config.yaml
n_kv_head: 1
d_mlp: 640
norm: "rmsnorm"
norm_place: "pre"
rope_base: 1990.0
attn_scale: 0.125
init_std_qkv: 0.0341
lr: 0.00151
beta1: 0.9
beta2: 0.95
lr_head: 0.00557
schedule: "wsd"
decay_fraction: 0.578
train_tokens: 122100000
Each number is 200 + 20 x the weight over its row's rms, rounded and kept within 0 to 999. Layers, rows and columns count from 0. The size before them is the row's rms in percent of the matrix's.

# o: layer 7 attention output (transposed), 128x160, rms 0.0918, rows 52-63,116-127, columns 120-159
# v: layer 7 attention value, 64x160, rms 0.0874, rows 53-63, columns 120-159
# up: layer 7 MLP up, 640x160, rms 0.12, rows 0-63, columns 120-159
# down: layer 7 MLP down (transposed), 640x160, rms 0.113, rows 0-63, columns 120-159
o52,090,203,216,191,228,190,214,219,215,194,173,199,214,191,198,236,248,204,194,199,181,167,203,210,206,175,196,185,181,222,192,263,191,211,220,195,219,225,247,193,191
o116,098,189,218,196,229,185,185,177,197,216,218,172,218,185,201,200,199,201,189,191,203,181,217,234,198,188,187,197,153,184,220,181,208,212,220,194,210,222,185,167,189
v53,100,166,186,144,211,181,215,223,180,188,216,217,200,193,181,192,199,232,217,206,217,226,241,215,195,173,204,199,204,205,176,194,187,177,199,222,189,203,193,219,207
o53,090,234,234,174,217,202,194,186,160,207,221,212,222,189,173,178,203,175,161,195,186,211,181,205,162,202,170,225,212,212,198,196,212,229,184,226,207,183,205,175,199
o117,108,237,198,203,176,194,213,200,192,188,175,213,189,222,176,160,207,171,207,232,189,166,216,187,173,202,235,204,198,204,186,214,219,208,217,237,223,216,173,195,206
v54,105,190,171,206,244,205,241,179,208,212,206,212,213,195,228,197,194,175,203,226,193,172,279,205,216,195,176,187,193,238,192,199,186,168,224,212,189,184,157,205,205
o54,109,214,207,174,209,211,217,183,200,161,206,217,204,202,186,173,234,203,196,213,207,224,188,254,209,175,188,201,231,202,173,150,214,228,202,209,175,201,199,221,176
o118,092,187,215,175,211,193,245,194,231,195,212,214,172,209,184,174,219,147,209,178,199,231,215,180,216,183,208,190,208,206,208,199,197,170,173,204,202,181,183,192,198
v55,104,171,206,199,258,211,213,169,234,231,172,193,195,205,180,179,206,200,169,188,192,222,194,209,188,210,210,202,240,194,135,205,228,203,198,197,209,184,202,196,222
o55,106,171,189,167,208,189,211,156,271,153,232,204,202,184,212,184,206,220,192,183,186,189,215,197,205,200,171,200,193,225,168,211,187,201,190,227,202,192,228,215,187
o119,097,190,175,198,190,205,177,184,223,225,210,195,169,244,210,186,176,169,238,207,199,179,212,204,190,180,204,218,182,196,220,207,237,197,208,164,205,226,191,209,192
v56,086,201,219,209,199,187,225,213,177,180,192,204,194,184,228,168,177,214,175,208,187,214,218,180,170,214,218,210,211,196,242,199,216,206,219,208,160,211,157,204,185
o56,078,196,207,214,201,208,191,223,211,230,176,192,222,159,193,218,235,192,175,158,217,181,210,176,193,208,187,194,191,212,190,215,194,227,189,186,248,228,204,185,252
o120,102,219,209,200,181,204,192,189,200,190,205,241,206,191,141,236,190,186,198,240,216,189,176,156,232,196,226,191,196,215,240,183,220,217,188,187,241,218,196,154,191
v57,115,217,207,187,177,186,228,201,220,187,179,206,195,174,200,190,125,192,183,190,191,199,180,183,211,194,212,194,153,185,197,194,214,206,201,212,214,231,192,170,199
o57,119,207,191,226,205,197,199,214,205,232,193,216,205,207,187,237,236,198,189,200,185,210,212,226,228,166,223,173,180,184,201,240,182,172,216,208,231,217,215,210,226
o121,102,211,192,169,201,204,217,164,249,236,210,206,221,205,210,245,197,212,184,200,228,211,201,214,192,191,201,205,208,177,237,192,183,227,212,218,215,193,197,179,182
v58,099,212,185,173,209,201,208,199,201,197,176,196,223,201,199,184,220,206,193,213,205,220,209,220,222,212,205,198,178,172,179,226,232,188,181,191,206,192,223,194,182
o58,084,196,205,197,194,201,183,212,171,170,195,214,180,179,211,182,193,205,200,189,202,190,161,206,223,215,221,202,212,178,171,184,209,215,206,218,179,193,138,237,200
o122,116,202,183,187,226,219,203,201,213,228,188,235,192,179,232,169,191,195,215,192,200,210,197,235,213,157,223,240,165,180,220,203,173,199,195,228,179,214,186,233,223
v59,099,176,192,234,169,196,206,212,204,202,198,205,168,183,214,215,190,214,196,191,190,191,137,176,195,198,216,189,215,205,220,205,208,167,190,206,199,192,233,178,213
o59,088,207,174,238,206,160,195,221,217,212,215,237,213,210,213,173,197,187,184,211,203,208,213,216,183,210,244,197,182,178,191,226,233,196,198,183,229,221,221,187,224
o123,110,179,214,202,169,192,181,182,208,147,232,197,224,215,200,202,203,211,164,194,216,188,180,194,186,227,181,167,207,200,191,133,231,206,184,172,211,200,221,196,201
v60,095,162,189,172,206,214,205,190,211,212,223,217,213,186,192,181,195,215,216,214,192,184,216,222,212,198,165,175,194,212,190,200,176,192,215,204,204,195,194,206,218
o60,095,206,201,199,214,209,190,192,199,170,216,224,215,236,181,176,223,156,202,226,213,214,222,251,223,193,217,209,177,209,178,187,214,234,209,221,177,217,220,199,194
o124,099,152,183,222,178,194,224,207,211,172,225,175,168,195,215,191,204,193,182,159,192,209,231,217,184,259,188,188,222,229,172,202,170,205,208,226,212,157,198,242,180
v61,098,175,197,182,176,178,212,161,195,182,173,221,232,243,156,217,216,226,213,219,188,195,218,170,172,220,176,198,230,213,180,199,209,184,201,187,204,188,173,189,203
o61,088,160,217,173,203,216,201,175,231,188,216,190,185,200,191,174,151,188,207,193,258,187,186,173,177,213,197,200,238,193,197,216,168,196,189,176,142,176,205,194,189
o125,113,155,211,181,209,197,196,215,195,187,206,201,179,201,173,190,179,187,235,198,209,191,209,177,208,198,194,187,200,183,177,219,206,194,176,198,181,171,185,202,194
v62,114,221,193,208,209,206,200,192,214,221,201,189,209,190,181,190,234,213,196,180,204,154,206,189,231,195,185,212,191,176,181,217,179,214,208,188,167,196,212,195,202
o62,100,211,207,222,188,205,194,231,182,197,196,209,191,211,229,168,210,226,188,207,207,215,147,248,221,225,220,202,222,176,200,183,209,235,240,176,220,202,204,193,209
o126,119,218,198,193,206,207,181,247,204,202,219,194,196,221,215,167,207,225,221,151,225,211,175,216,212,212,229,243,181,197,183,187,170,173,236,230,187,205,178,217,187
v63,104,211,233,153,185,204,197,205,236,234,206,209,202,192,202,190,187,201,216,175,217,216,234,226,164,210,201,213,232,211,180,207,212,204,238,180,206,217,181,203,180
o63,092,211,193,142,207,198,240,195,220,194,194,187,188,166,179,207,194,196,216,190,201,173,184,162,222,194,205,180,195,236,170,170,164,220,202,224,219,237,204,211,224
o127,117,156,225,174,207,194,206,220,219,217,213,209,194,156,165,193,220,168,235,180,183,195,220,203,181,184,197,193,204,200,180,224,194,215,207,227,192,178,201,234,185
up0,081,202,197,245,190,176,188,173,199,227,174,221,241,185,162,192,243,194,188,211,182,192,249,192,218,216,234,221,166,191,185,226,186,229,214,192,202,187,206,185,207
down0,085,238,173,174,192,240,192,241,195,164,217,206,176,193,225,179,168,212,210,202,191,176,191,134,212,201,196,181,197,245,205,220,195,206,205,217,176,236,214,189,213
up1,088,209,183,191,227,225,187,173,164,244,185,180,184,199,172,134,219,187,155,208,183,219,224,233,214,174,207,204,198,187,208,215,192,197,208,181,214,215,238,211,178
down1,090,181,178,222,211,192,224,218,210,210,212,203,228,203,212,232,197,197,214,179,216,216,237,192,200,219,212,200,202,213,202,184,195,203,215,225,216,168,165,188,209
up2,110,202,176,210,204,219,180,191,175,225,197,208,148,188,193,159,200,204,180,198,183,191,228,182,184,188,170,223,193,185,187,203,209,219,224,188,154,185,207,196,201
down2,107,212,199,215,202,199,209,200,190,200,195,220,198,175,182,177,196,221,161,224,174,218,186,210,202,189,203,191,198,198,175,197,237,199,198,213,225,220,211,212,220
up3,101,194,198,164,234,221,191,216,178,221,195,211,220,174,183,215,180,184,205,163,201,213,174,193,199,199,197,246,223,253,208,186,205,202,239,197,198,176,168,203,187
down3,101,214,172,192,213,167,193,176,220,199,212,195,187,203,216,188,210,184,241,226,193,213,201,189,212,192,165,197,186,169,219,255,204,206,179,219,195,211,214,200,237
up4,108,220,220,200,219,222,221,212,184,190,189,219,170,179,191,196,205,184,197,176,193,212,216,186,209,176,209,212,183,207,236,214,211,202,160,222,202,230,171,181,239
down4,108,213,181,206,202,198,237,219,203,211,178,189,217,193,229,186,209,197,180,182,212,201,193,233,246,167,196,200,213,220,218,221,205,182,190,194,161,202,209,223,197
up5,083,198,187,185,176,191,196,196,198,219,191,211,153,205,178,215,209,143,221,257,189,170,214,201,226,206,207,216,194,204,199,202,195,213,198,180,176,198,205,210,193
down5,086,201,186,250,184,203,232,217,216,202,226,189,231,190,221,193,178,227,173,197,188,219,241,216,197,164,194,220,174,177,199,194,198,214,205,216,199,202,226,234,215
up6,094,215,191,218,216,194,196,200,206,204,238,203,221,216,185,190,228,172,196,211,202,239,206,238,210,210,184,227,225,207,233,197,217,215,213,193,196,199,209,214,212
down6,096,148,186,215,214,187,192,194,223,219,164,192,207,163,189,207,177,224,234,182,180,171,203,187,178,241,226,190,190,191,178,212,209,180,206,226,179,170,185,189,189
up7,093,186,181,203,209,190,226,182,180,183,194,239,208,134,182,212,190,176,186,211,211,207,240,215,202,190,228,193,211,202,218,211,169,200,203,188,198,153,234,221,203
down7,091,207,166,211,187,172,209,206,213,248,181,202,196,220,190,208,192,229,229,225,194,184,205,205,259,204,176,198,171,214,206,245,212,216,203,178,193,179,172,180,194
up8,088,213,203,217,226,214,215,169,209,241,183,237,196,169,161,205,197,185,203,191,205,191,190,185,198,198,193,233,181,201,198,200,182,206,193,196,220,186,202,209,191
down8,090,192,219,202,163,223,193,190,215,167,207,197,188,227,221,199,188,231,196,228,189,215,223,211,176,222,215,187,174,202,213,194,194,212,170,169,186,222,199,207,234
up9,103,170,196,207,201,191,161,196,184,189,224,216,232,203,161,213,200,164,186,216,180,181,231,180,163,204,204,195,200,203,222,212,232,209,162,203,207,200,192,193,220
down9,105,199,191,200,176,157,204,194,227,202,224,176,184,228,201,160,211,199,195,228,202,196,194,210,167,174,167,175,220,182,184,190,194,189,197,184,197,196,219,233,199
up10,100,217,198,201,203,213,216,156,203,204,200,194,207,202,192,178,199,199,171,253,173,198,225,210,200,217,244,208,210,240,218,198,224,167,164,184,179,233,188,211,183
down10,103,204,209,201,215,204,209,208,184,218,165,177,197,204,176,191,230,190,190,193,192,192,235,214,244,227,191,197,208,185,183,218,183,237,203,152,186,210,215,209,186
up11,094,198,215,210,184,182,151,190,202,179,234,181,222,180,220,195,205,210,177,213,177,165,184,167,202,212,186,196,192,201,202,178,203,213,192,229,190,187,206,218,183
down11,094,185,213,204,216,204,223,202,205,202,205,211,189,191,219,209,208,205,178,191,195,212,205,191,252,180,215,187,216,194,206,103,222,216,200,225,213,213,223,165,196
up12,102,219,228,225,192,201,182,196,197,193,237,219,171,195,190,204,186,216,233,201,196,257,190,205,221,170,175,208,211,230,209,206,195,222,227,186,166,226,188,205,230
down12,101,190,219,189,261,169,186,183,206,167,206,191,210,156,207,176,205,255,154,160,167,214,213,217,195,200,191,228,166,222,191,193,213,185,221,183,202,216,182,192,213
up13,101,184,205,209,180,225,177,196,205,228,208,189,206,204,172,209,164,211,163,186,185,204,215,183,176,219,193,197,238,206,208,200,202,187,198,203,192,204,236,201,180
down13,094,203,207,209,184,166,217,204,202,181,218,215,206,206,181,199,230,196,250,226,222,205,188,216,212,204,177,208,171,209,221,193,174,200,229,209,202,178,201,200,211
up14,095,232,191,202,194,213,177,189,184,200,206,173,168,184,194,198,194,212,192,200,190,211,201,184,208,178,193,183,177,213,242,211,175,185,171,212,202,170,195,195,223
down14,090,184,189,226,209,166,214,202,228,187,198,192,233,211,182,214,186,195,180,196,197,229,208,180,198,219,234,219,194,193,226,239,209,247,194,204,206,232,177,214,181
up15,094,196,182,187,194,235,186,214,200,179,222,217,245,210,205,174,172,192,186,199,204,213,215,199,191,230,181,207,196,220,182,188,207,194,171,187,195,201,207,230,194
down15,092,195,193,214,170,217,210,188,209,176,171,203,192,192,203,172,161,194,227,201,187,191,185,187,209,256,188,160,202,159,196,155,211,188,227,209,188,180,208,200,217
up16,097,196,229,204,196,239,232,208,212,221,211,183,198,198,196,192,205,187,172,214,193,207,240,182,184,213,192,209,234,177,193,243,195,208,195,207,200,219,229,220,182
down16,096,206,216,201,194,205,190,230,219,202,175,195,137,179,172,204,201,202,189,202,226,211,188,201,227,262,203,193,194,209,202,184,189,199,197,207,178,217,234,208,171
up17,094,191,202,226,197,210,199,182,150,210,189,186,170,194,170,189,224,220,147,226,194,207,215,219,207,198,214,211,242,183,208,223,189,221,176,199,189,151,202,177,197
down17,089,201,204,234,214,217,183,219,206,210,230,182,197,212,177,160,190,212,213,193,204,185,191,193,204,240,206,193,182,221,201,157,210,185,237,196,195,223,205,222,209
up18,121,187,204,220,194,197,217,179,196,216,214,193,231,214,140,193,227,230,197,190,201,218,192,209,182,206,201,209,223,208,204,216,228,179,210,207,203,195,212,213,205
down18,122,188,207,263,190,183,198,181,157,184,183,213,202,238,218,198,212,178,249,232,199,237,186,187,186,193,192,224,225,172,187,216,181,202,181,191,198,174,221,191,168
up19,103,223,214,236,177,182,214,193,200,219,225,203,211,216,181,207,190,190,187,205,144,234,172,222,201,186,237,205,227,248,190,237,184,192,171,229,226,197,197,202,229
down19,102,205,195,181,237,216,197,233,182,220,176,193,197,212,193,222,176,180,200,210,206,228,178,234,181,202,232,216,168,178,228,172,224,190,215,203,180,204,167,240,208
up20,093,205,219,210,214,212,181,140,191,214,219,194,221,170,227,196,191,214,184,221,191,220,222,184,194,172,209,226,173,179,198,240,166,184,168,207,222,212,236,212,214
down20,092,197,176,192,222,216,221,207,168,177,193,198,193,209,208,223,231,230,204,212,150,204,210,171,187,162,218,188,191,187,195,214,236,232,166,168,205,192,184,162,185
up21,094,173,242,208,235,146,165,219,180,198,191,223,208,202,190,202,189,196,177,189,218,140,196,205,202,218,218,207,186,185,182,218,184,193,231,194,202,193,207,179,189
down21,097,206,191,212,202,207,192,189,229,197,219,230,208,222,203,194,204,196,240,198,181,224,210,217,171,251,182,207,249,221,226,217,211,177,201,189,224,236,222,201,234
up22,112,221,223,202,227,166,191,220,201,226,205,228,175,208,207,207,178,189,183,227,209,183,214,212,198,201,229,217,187,214,185,209,181,181,172,217,197,189,196,231,238
down22,116,191,204,198,281,187,177,204,217,187,228,215,193,186,197,197,193,190,194,224,214,187,197,205,177,168,211,203,167,214,194,214,260,201,202,195,185,207,187,208,250
up23,095,154,172,211,149,188,199,175,182,176,178,215,186,211,190,215,163,177,195,215,173,266,192,238,215,205,169,171,205,250,204,201,214,199,172,200,198,170,191,200,246
down23,091,209,189,203,211,218,184,189,205,207,202,195,212,208,203,186,159,197,200,207,193,183,207,227,196,151,203,180,214,202,217,202,205,175,217,179,193,195,190,227,152
up24,109,181,183,213,175,175,205,178,192,211,212,246,251,229,192,203,199,210,191,191,191,190,216,209,236,217,192,204,198,203,186,209,189,200,197,232,223,181,215,198,198
down24,103,190,216,174,189,237,177,207,223,201,194,220,173,184,215,227,183,180,228,194,208,213,218,210,225,219,229,218,203,227,222,138,206,181,204,201,191,211,153,209,192
up25,086,178,196,228,183,199,194,194,191,209,219,208,212,208,230,230,200,187,192,205,198,192,233,174,254,206,225,210,186,201,196,230,193,187,186,218,183,194,195,194,219
down25,088,205,208,203,187,191,217,190,243,183,203,184,175,224,197,194,201,194,196,211,192,198,193,193,206,198,176,182,211,199,230,171,185,204,187,179,219,226,219,181,203
up26,115,211,185,169,191,224,185,192,222,193,212,222,159,218,209,205,197,197,208,204,206,229,199,192,165,188,202,235,203,224,227,207,192,180,222,223,162,201,214,226,236
down26,120,191,207,222,179,194,175,206,248,179,203,230,198,168,216,189,221,206,220,194,232,209,193,203,207,185,197,198,181,222,187,197,186,198,217,209,215,200,212,199,220
up27,098,162,216,206,162,184,212,206,195,230,255,206,212,208,219,183,217,176,215,188,208,189,239,195,224,199,243,196,203,240,181,196,197,198,221,222,209,226,194,178,211
down27,099,199,200,189,236,154,236,206,229,183,146,179,228,197,207,182,220,183,197,206,228,205,223,206,255,201,180,201,218,169,232,219,184,198,200,210,191,203,193,226,166
up28,108,173,236,178,205,210,225,191,206,225,248,220,217,160,210,200,170,178,183,209,215,215,206,198,186,217,182,204,223,222,225,183,231,217,213,212,197,181,212,238,162
down28,105,230,193,216,205,151,221,235,208,232,202,177,186,203,230,181,197,208,182,211,233,205,218,186,253,192,191,247,203,202,201,188,200,187,211,182,184,177,173,200,197
up29,117,166,240,218,193,193,209,206,199,212,201,252,226,197,204,196,186,206,224,199,209,201,212,198,201,179,236,236,197,177,212,202,213,199,225,247,195,168,185,195,218
down29,121,187,204,175,237,220,177,162,218,211,180,184,189,215,174,203,175,200,208,195,190,221,211,209,161,180,186,229,189,175,185,231,211,194,200,188,207,195,183,217,190
up30,107,195,199,225,203,198,183,219,157,231,231,204,197,196,198,172,178,204,163,187,214,196,182,176,160,179,201,198,197,233,205,209,212,201,183,164,172,173,201,202,209
down30,103,191,182,171,186,191,214,234,220,212,159,187,181,189,201,218,236,212,247,207,210,195,177,218,202,205,198,220,213,197,205,227,193,192,213,212,204,190,171,222,177
up31,099,218,213,194,189,186,179,201,197,216,209,223,164,226,208,220,198,197,177,187,148,174,206,181,223,211,214,198,174,194,255,199,212,190,158,217,188,185,194,192,188
down31,095,189,226,190,200,252,211,224,217,180,189,182,231,205,215,212,219,215,210,184,203,185,207,208,194,199,193,178,182,197,198,167,207,189,223,218,222,184,218,183,214
up32,088,194,214,217,200,214,212,193,200,205,227,223,180,178,183,229,199,149,193,214,229,228,206,234,241,216,208,223,194,170,200,197,202,186,163,205,185,188,227,178,192
down32,087,221,194,213,144,199,227,211,222,223,188,178,182,191,238,191,197,227,216,181,195,202,150,199,228,191,186,198,214,203,201,198,232,200,207,177,202,166,191,236,203
up33,098,170,215,194,209,212,219,225,185,220,226,222,265,200,186,209,191,235,189,224,210,196,192,204,216,198,188,191,185,236,227,216,213,207,210,207,177,186,227,198,182
down33,095,188,194,196,176,209,163,204,226,195,195,205,226,223,205,195,195,182,201,195,177,200,164,146,201,164,198,177,194,189,182,149,214,192,173,221,219,222,194,191,190
up34,089,225,136,160,184,199,199,189,211,240,223,223,192,194,189,207,186,189,206,230,209,223,219,225,201,191,199,199,155,202,210,198,193,164,162,245,190,203,204,213,241
down34,086,214,215,174,201,227,217,169,193,183,189,149,190,211,170,197,215,210,229,194,203,222,187,215,190,224,185,206,213,207,183,178,159,237,221,211,212,184,222,218,220
up35,109,167,192,210,159,156,177,175,204,194,235,195,201,209,185,187,219,188,204,209,192,199,223,173,206,222,195,198,201,213,174,220,184,195,197,201,204,157,187,203,245
down35,121,192,216,165,231,216,174,184,160,203,176,202,207,173,191,202,233,223,184,176,205,199,206,191,182,230,215,215,189,205,185,184,201,202,180,209,193,199,226,198,201
up36,100,198,194,214,222,239,175,219,165,206,221,206,183,164,216,193,178,195,195,196,225,215,187,211,186,140,238,231,219,190,207,194,224,161,203,245,189,196,205,191,166
down36,104,183,196,206,225,195,232,201,177,212,201,191,212,225,190,179,218,200,190,193,221,199,215,183,166,210,183,195,200,199,169,224,205,217,204,188,198,202,211,170,185
up37,086,198,185,203,179,222,207,161,187,226,152,188,214,220,161,215,233,219,181,187,172,163,199,188,195,210,205,196,221,217,206,214,204,215,209,218,177,178,166,234,225
down37,087,187,237,204,219,201,232,222,212,186,197,153,173,183,231,218,180,197,206,217,188,171,178,193,163,232,201,207,191,235,220,194,201,185,190,231,203,202,205,173,202
up38,092,230,198,217,207,227,209,195,204,193,166,190,181,202,197,178,179,166,198,211,188,174,177,173,183,165,193,183,213,196,201,255,165,185,214,185,190,211,211,214,219
down38,092,149,180,233,229,208,203,220,185,177,200,183,187,199,205,253,197,193,208,193,181,209,215,197,206,236,202,208,214,188,201,229,247,187,171,206,206,215,183,208,189
up39,098,199,222,217,210,173,216,197,147,205,183,226,169,231,198,204,176,231,182,215,171,192,220,187,207,199,196,181,199,216,227,208,169,184,181,210,200,175,181,187,180
down39,099,214,138,135,216,205,218,213,248,207,205,173,205,185,204,194,234,213,193,214,235,180,199,222,176,178,202,162,203,170,206,221,214,215,194,176,215,188,210,236,172
up40,107,203,222,193,180,228,218,173,203,202,220,186,175,205,195,205,185,219,151,218,237,199,217,223,242,208,199,224,194,219,234,231,182,183,192,214,221,179,205,187,157
down40,114,193,183,202,222,177,187,187,207,244,197,205,206,219,195,201,215,185,180,195,203,197,203,203,200,242,216,190,189,215,190,195,214,202,182,198,184,216,202,153,206
up41,102,219,178,182,222,254,185,200,192,187,204,201,196,177,196,187,179,202,215,186,184,203,238,205,173,159,218,217,211,218,179,187,184,193,204,215,183,215,189,220,199
down41,106,211,225,177,207,184,190,216,228,217,191,214,223,210,210,203,203,197,194,226,201,190,210,209,171,194,189,175,200,198,169,253,234,206,232,207,153,196,188,181,216
up42,110,162,213,176,214,184,203,204,205,207,196,218,204,173,181,185,180,200,204,206,228,193,200,177,195,194,206,209,178,200,176,198,215,217,217,247,203,193,171,211,206
down42,106,218,206,223,178,201,196,213,214,199,194,207,199,220,214,213,209,200,182,224,180,223,208,209,242,178,179,226,205,194,230,154,217,200,199,206,195,201,210,222,201
up43,102,187,200,199,188,207,236,180,201,192,243,219,205,209,154,206,191,201,189,213,193,184,210,191,217,216,163,176,200,230,201,211,211,207,163,200,194,215,197,185,259
down43,092,192,188,173,170,209,216,227,228,178,176,190,185,190,217,215,215,204,206,227,218,200,201,207,241,257,199,189,194,195,209,178,167,205,230,162,208,221,233,215,163
up44,108,178,209,220,213,221,142,192,231,214,207,201,192,190,207,182,231,212,208,205,166,191,236,209,223,198,210,237,221,209,204,204,192,196,194,188,165,203,192,190,192
down44,115,190,190,191,169,166,183,196,231,193,202,228,209,178,216,211,204,189,198,208,207,204,207,230,237,222,189,225,204,208,242,235,174,206,202,216,248,211,192,218,195
up45,111,187,219,179,211,188,231,218,192,202,192,191,182,178,195,185,209,191,193,247,190,217,197,173,201,192,246,212,230,231,210,210,177,187,181,214,184,180,197,199,210
down45,111,196,204,177,224,193,208,208,221,204,160,156,202,196,243,199,245,197,176,189,174,167,207,203,204,189,215,170,186,228,174,172,222,174,230,198,177,189,207,189,206
up46,090,191,217,217,211,232,204,172,227,224,193,218,208,178,199,220,221,163,195,207,169,185,230,195,180,192,185,193,222,230,185,200,214,211,206,164,196,187,183,221,214
down46,090,210,218,179,177,212,185,204,233,200,194,189,207,201,193,210,166,199,182,199,227,176,184,228,180,209,230,201,175,218,206,245,198,221,191,200,186,231,212,190,176
up47,108,206,178,203,193,224,182,171,207,210,193,222,225,178,209,208,219,193,182,225,145,175,180,190,190,216,165,177,219,198,253,178,164,196,201,191,189,182,192,173,183
down47,112,220,209,183,160,208,192,207,217,199,190,204,183,199,202,234,195,197,195,201,172,173,198,200,226,200,174,213,208,164,221,206,175,158,204,203,202,197,179,217,188
up48,092,189,153,194,213,196,178,186,206,163,192,188,191,176,237,176,219,195,182,229,160,200,228,167,188,197,206,179,189,199,175,212,174,209,194,171,181,202,187,218,181
down48,092,198,166,159,189,180,231,189,214,209,212,214,209,194,187,224,206,203,236,201,217,197,221,207,187,132,202,205,218,193,216,197,227,194,203,213,181,188,207,161,208
up49,108,226,241,193,188,226,208,177,182,198,212,230,198,190,193,228,200,169,211,202,207,211,239,216,199,168,215,222,204,215,216,189,208,203,203,166,173,216,212,186,206
down49,107,209,232,196,171,224,191,180,196,201,205,216,203,178,219,215,233,212,192,183,213,178,176,172,209,204,203,185,216,171,207,216,227,182,202,211,212,236,181,238,198
up50,108,182,231,242,223,199,219,199,200,195,202,188,212,206,169,211,196,147,176,226,192,190,190,204,167,209,207,207,229,213,172,217,189,189,176,208,165,197,167,237,218
down50,100,201,207,209,182,228,183,214,205,193,180,214,200,203,220,188,191,196,204,236,192,201,186,205,182,141,195,195,178,205,169,169,198,213,207,182,182,206,210,201,213
up51,099,165,224,166,188,199,188,203,180,205,201,241,184,159,176,235,176,174,184,185,195,232,197,185,192,189,185,208,199,227,204,198,220,213,168,218,164,172,217,213,205
down51,105,207,212,209,216,159,183,188,195,205,202,179,186,202,224,175,203,217,191,171,213,198,188,239,151,168,197,201,209,172,212,215,170,202,198,200,214,212,212,187,169
up52,110,192,220,186,211,205,208,188,164,236,209,180,170,176,165,213,200,176,165,194,223,198,198,199,191,184,155,189,190,242,211,205,213,191,206,172,178,181,210,221,199
down52,112,214,204,201,160,207,210,224,185,208,199,216,202,187,219,210,196,187,223,211,179,222,208,203,221,205,204,220,211,187,174,219,204,227,218,200,226,212,216,213,181
up53,098,208,184,172,181,201,218,162,199,204,206,207,164,214,188,233,209,190,193,170,189,201,241,202,205,195,233,222,207,214,192,217,205,162,160,177,160,211,216,214,224
down53,098,180,199,160,220,205,216,209,191,218,190,203,211,176,185,218,193,195,172,180,223,203,183,204,205,258,151,223,173,166,180,208,215,197,223,204,210,261,180,211,180
up54,099,175,218,242,208,211,204,234,189,189,233,210,200,205,175,197,191,171,184,204,218,157,189,213,201,213,190,194,176,194,236,215,211,196,188,208,165,197,210,226,178
down54,097,190,177,196,234,168,207,179,205,224,178,205,212,212,201,207,171,201,212,208,223,170,214,220,216,186,204,156,204,253,224,230,187,208,194,226,174,250,208,190,191
up55,097,229,222,203,184,210,185,148,212,206,194,196,190,181,217,174,229,209,179,175,209,194,203,199,198,206,197,212,169,198,216,224,190,186,190,201,216,182,209,206,199
down55,095,236,170,213,175,209,199,200,233,204,189,182,192,221,247,191,192,215,216,188,199,211,172,171,206,236,201,198,175,208,208,181,192,206,197,203,180,178,203,199,191
up56,102,223,219,196,201,249,231,172,177,213,192,183,191,189,201,226,192,176,200,208,156,206,222,212,190,176,199,203,229,187,206,186,151,189,205,192,161,199,174,213,199
down56,103,204,209,201,209,224,192,218,221,204,226,179,214,211,219,193,187,195,241,190,215,187,223,229,184,148,222,197,257,171,151,217,223,213,219,166,206,173,194,200,191
up57,104,195,185,244,218,193,159,231,190,193,247,213,179,193,158,171,148,208,192,218,199,165,178,168,203,190,216,197,172,210,176,198,202,166,203,232,192,153,194,221,196
down57,100,192,219,176,225,185,161,218,194,215,189,203,190,192,205,178,199,208,171,180,201,186,183,198,154,237,199,183,201,180,208,211,190,240,162,164,216,212,170,226,176
up58,091,202,193,206,173,223,208,206,206,226,207,199,236,162,236,189,225,206,182,183,197,225,210,194,191,205,220,221,229,237,249,207,221,210,198,221,190,197,179,201,198
down58,093,228,196,208,188,180,160,207,245,207,206,199,205,217,178,223,177,211,200,195,177,166,195,200,189,178,170,181,184,204,156,200,225,219,184,176,218,197,181,189,191
up59,098,211,211,204,161,221,183,215,188,176,205,211,230,153,198,186,204,199,219,254,154,172,183,178,196,157,212,168,206,211,218,206,191,197,182,175,193,192,184,214,230
down59,099,179,177,211,218,176,223,197,204,206,178,173,214,224,220,214,260,213,212,182,172,229,218,205,165,201,190,181,227,185,214,202,216,179,223,216,209,207,211,212,193
up60,095,201,207,198,227,230,210,172,190,214,238,208,188,172,217,201,222,209,186,206,217,220,211,191,180,190,231,205,209,206,215,207,199,214,191,197,148,194,247,191,179
down60,095,234,191,213,221,193,211,221,200,191,178,216,198,179,187,202,218,199,174,219,215,182,224,203,246,212,200,197,200,201,176,231,241,179,224,215,208,192,188,211,198
up61,092,200,181,215,215,215,190,195,179,178,217,197,182,177,205,190,231,166,209,225,191,222,227,177,208,198,180,214,226,189,216,231,234,220,198,259,178,141,194,167,196
down61,092,207,177,199,159,181,202,211,245,182,210,194,194,197,191,196,172,223,191,193,234,193,197,220,180,186,197,157,209,219,205,183,176,196,191,191,191,211,211,194,237
up62,100,215,189,210,226,246,186,187,202,203,213,212,222,200,177,202,189,209,207,210,193,194,210,178,186,205,197,221,195,230,188,222,211,217,192,211,188,174,183,232,162
down62,099,200,202,224,159,192,216,205,221,199,196,192,179,221,194,187,222,224,140,156,171,199,200,192,180,167,186,198,198,195,194,229,204,196,215,170,169,219,204,191,200
up63,097,174,192,162,193,176,209,189,154,205,195,188,173,226,165,176,192,194,174,238,213,230,186,227,220,182,194,196,234,229,186,204,179,185,216,186,196,154,183,186,208
down63,097,200,187,203,206,189,191,199,194,199,171,224,202,247,175,159,186,215,167,185,207,152,210,218,206,168,209,177,204,198,201,228,179,177,190,213,181,213,204,194,195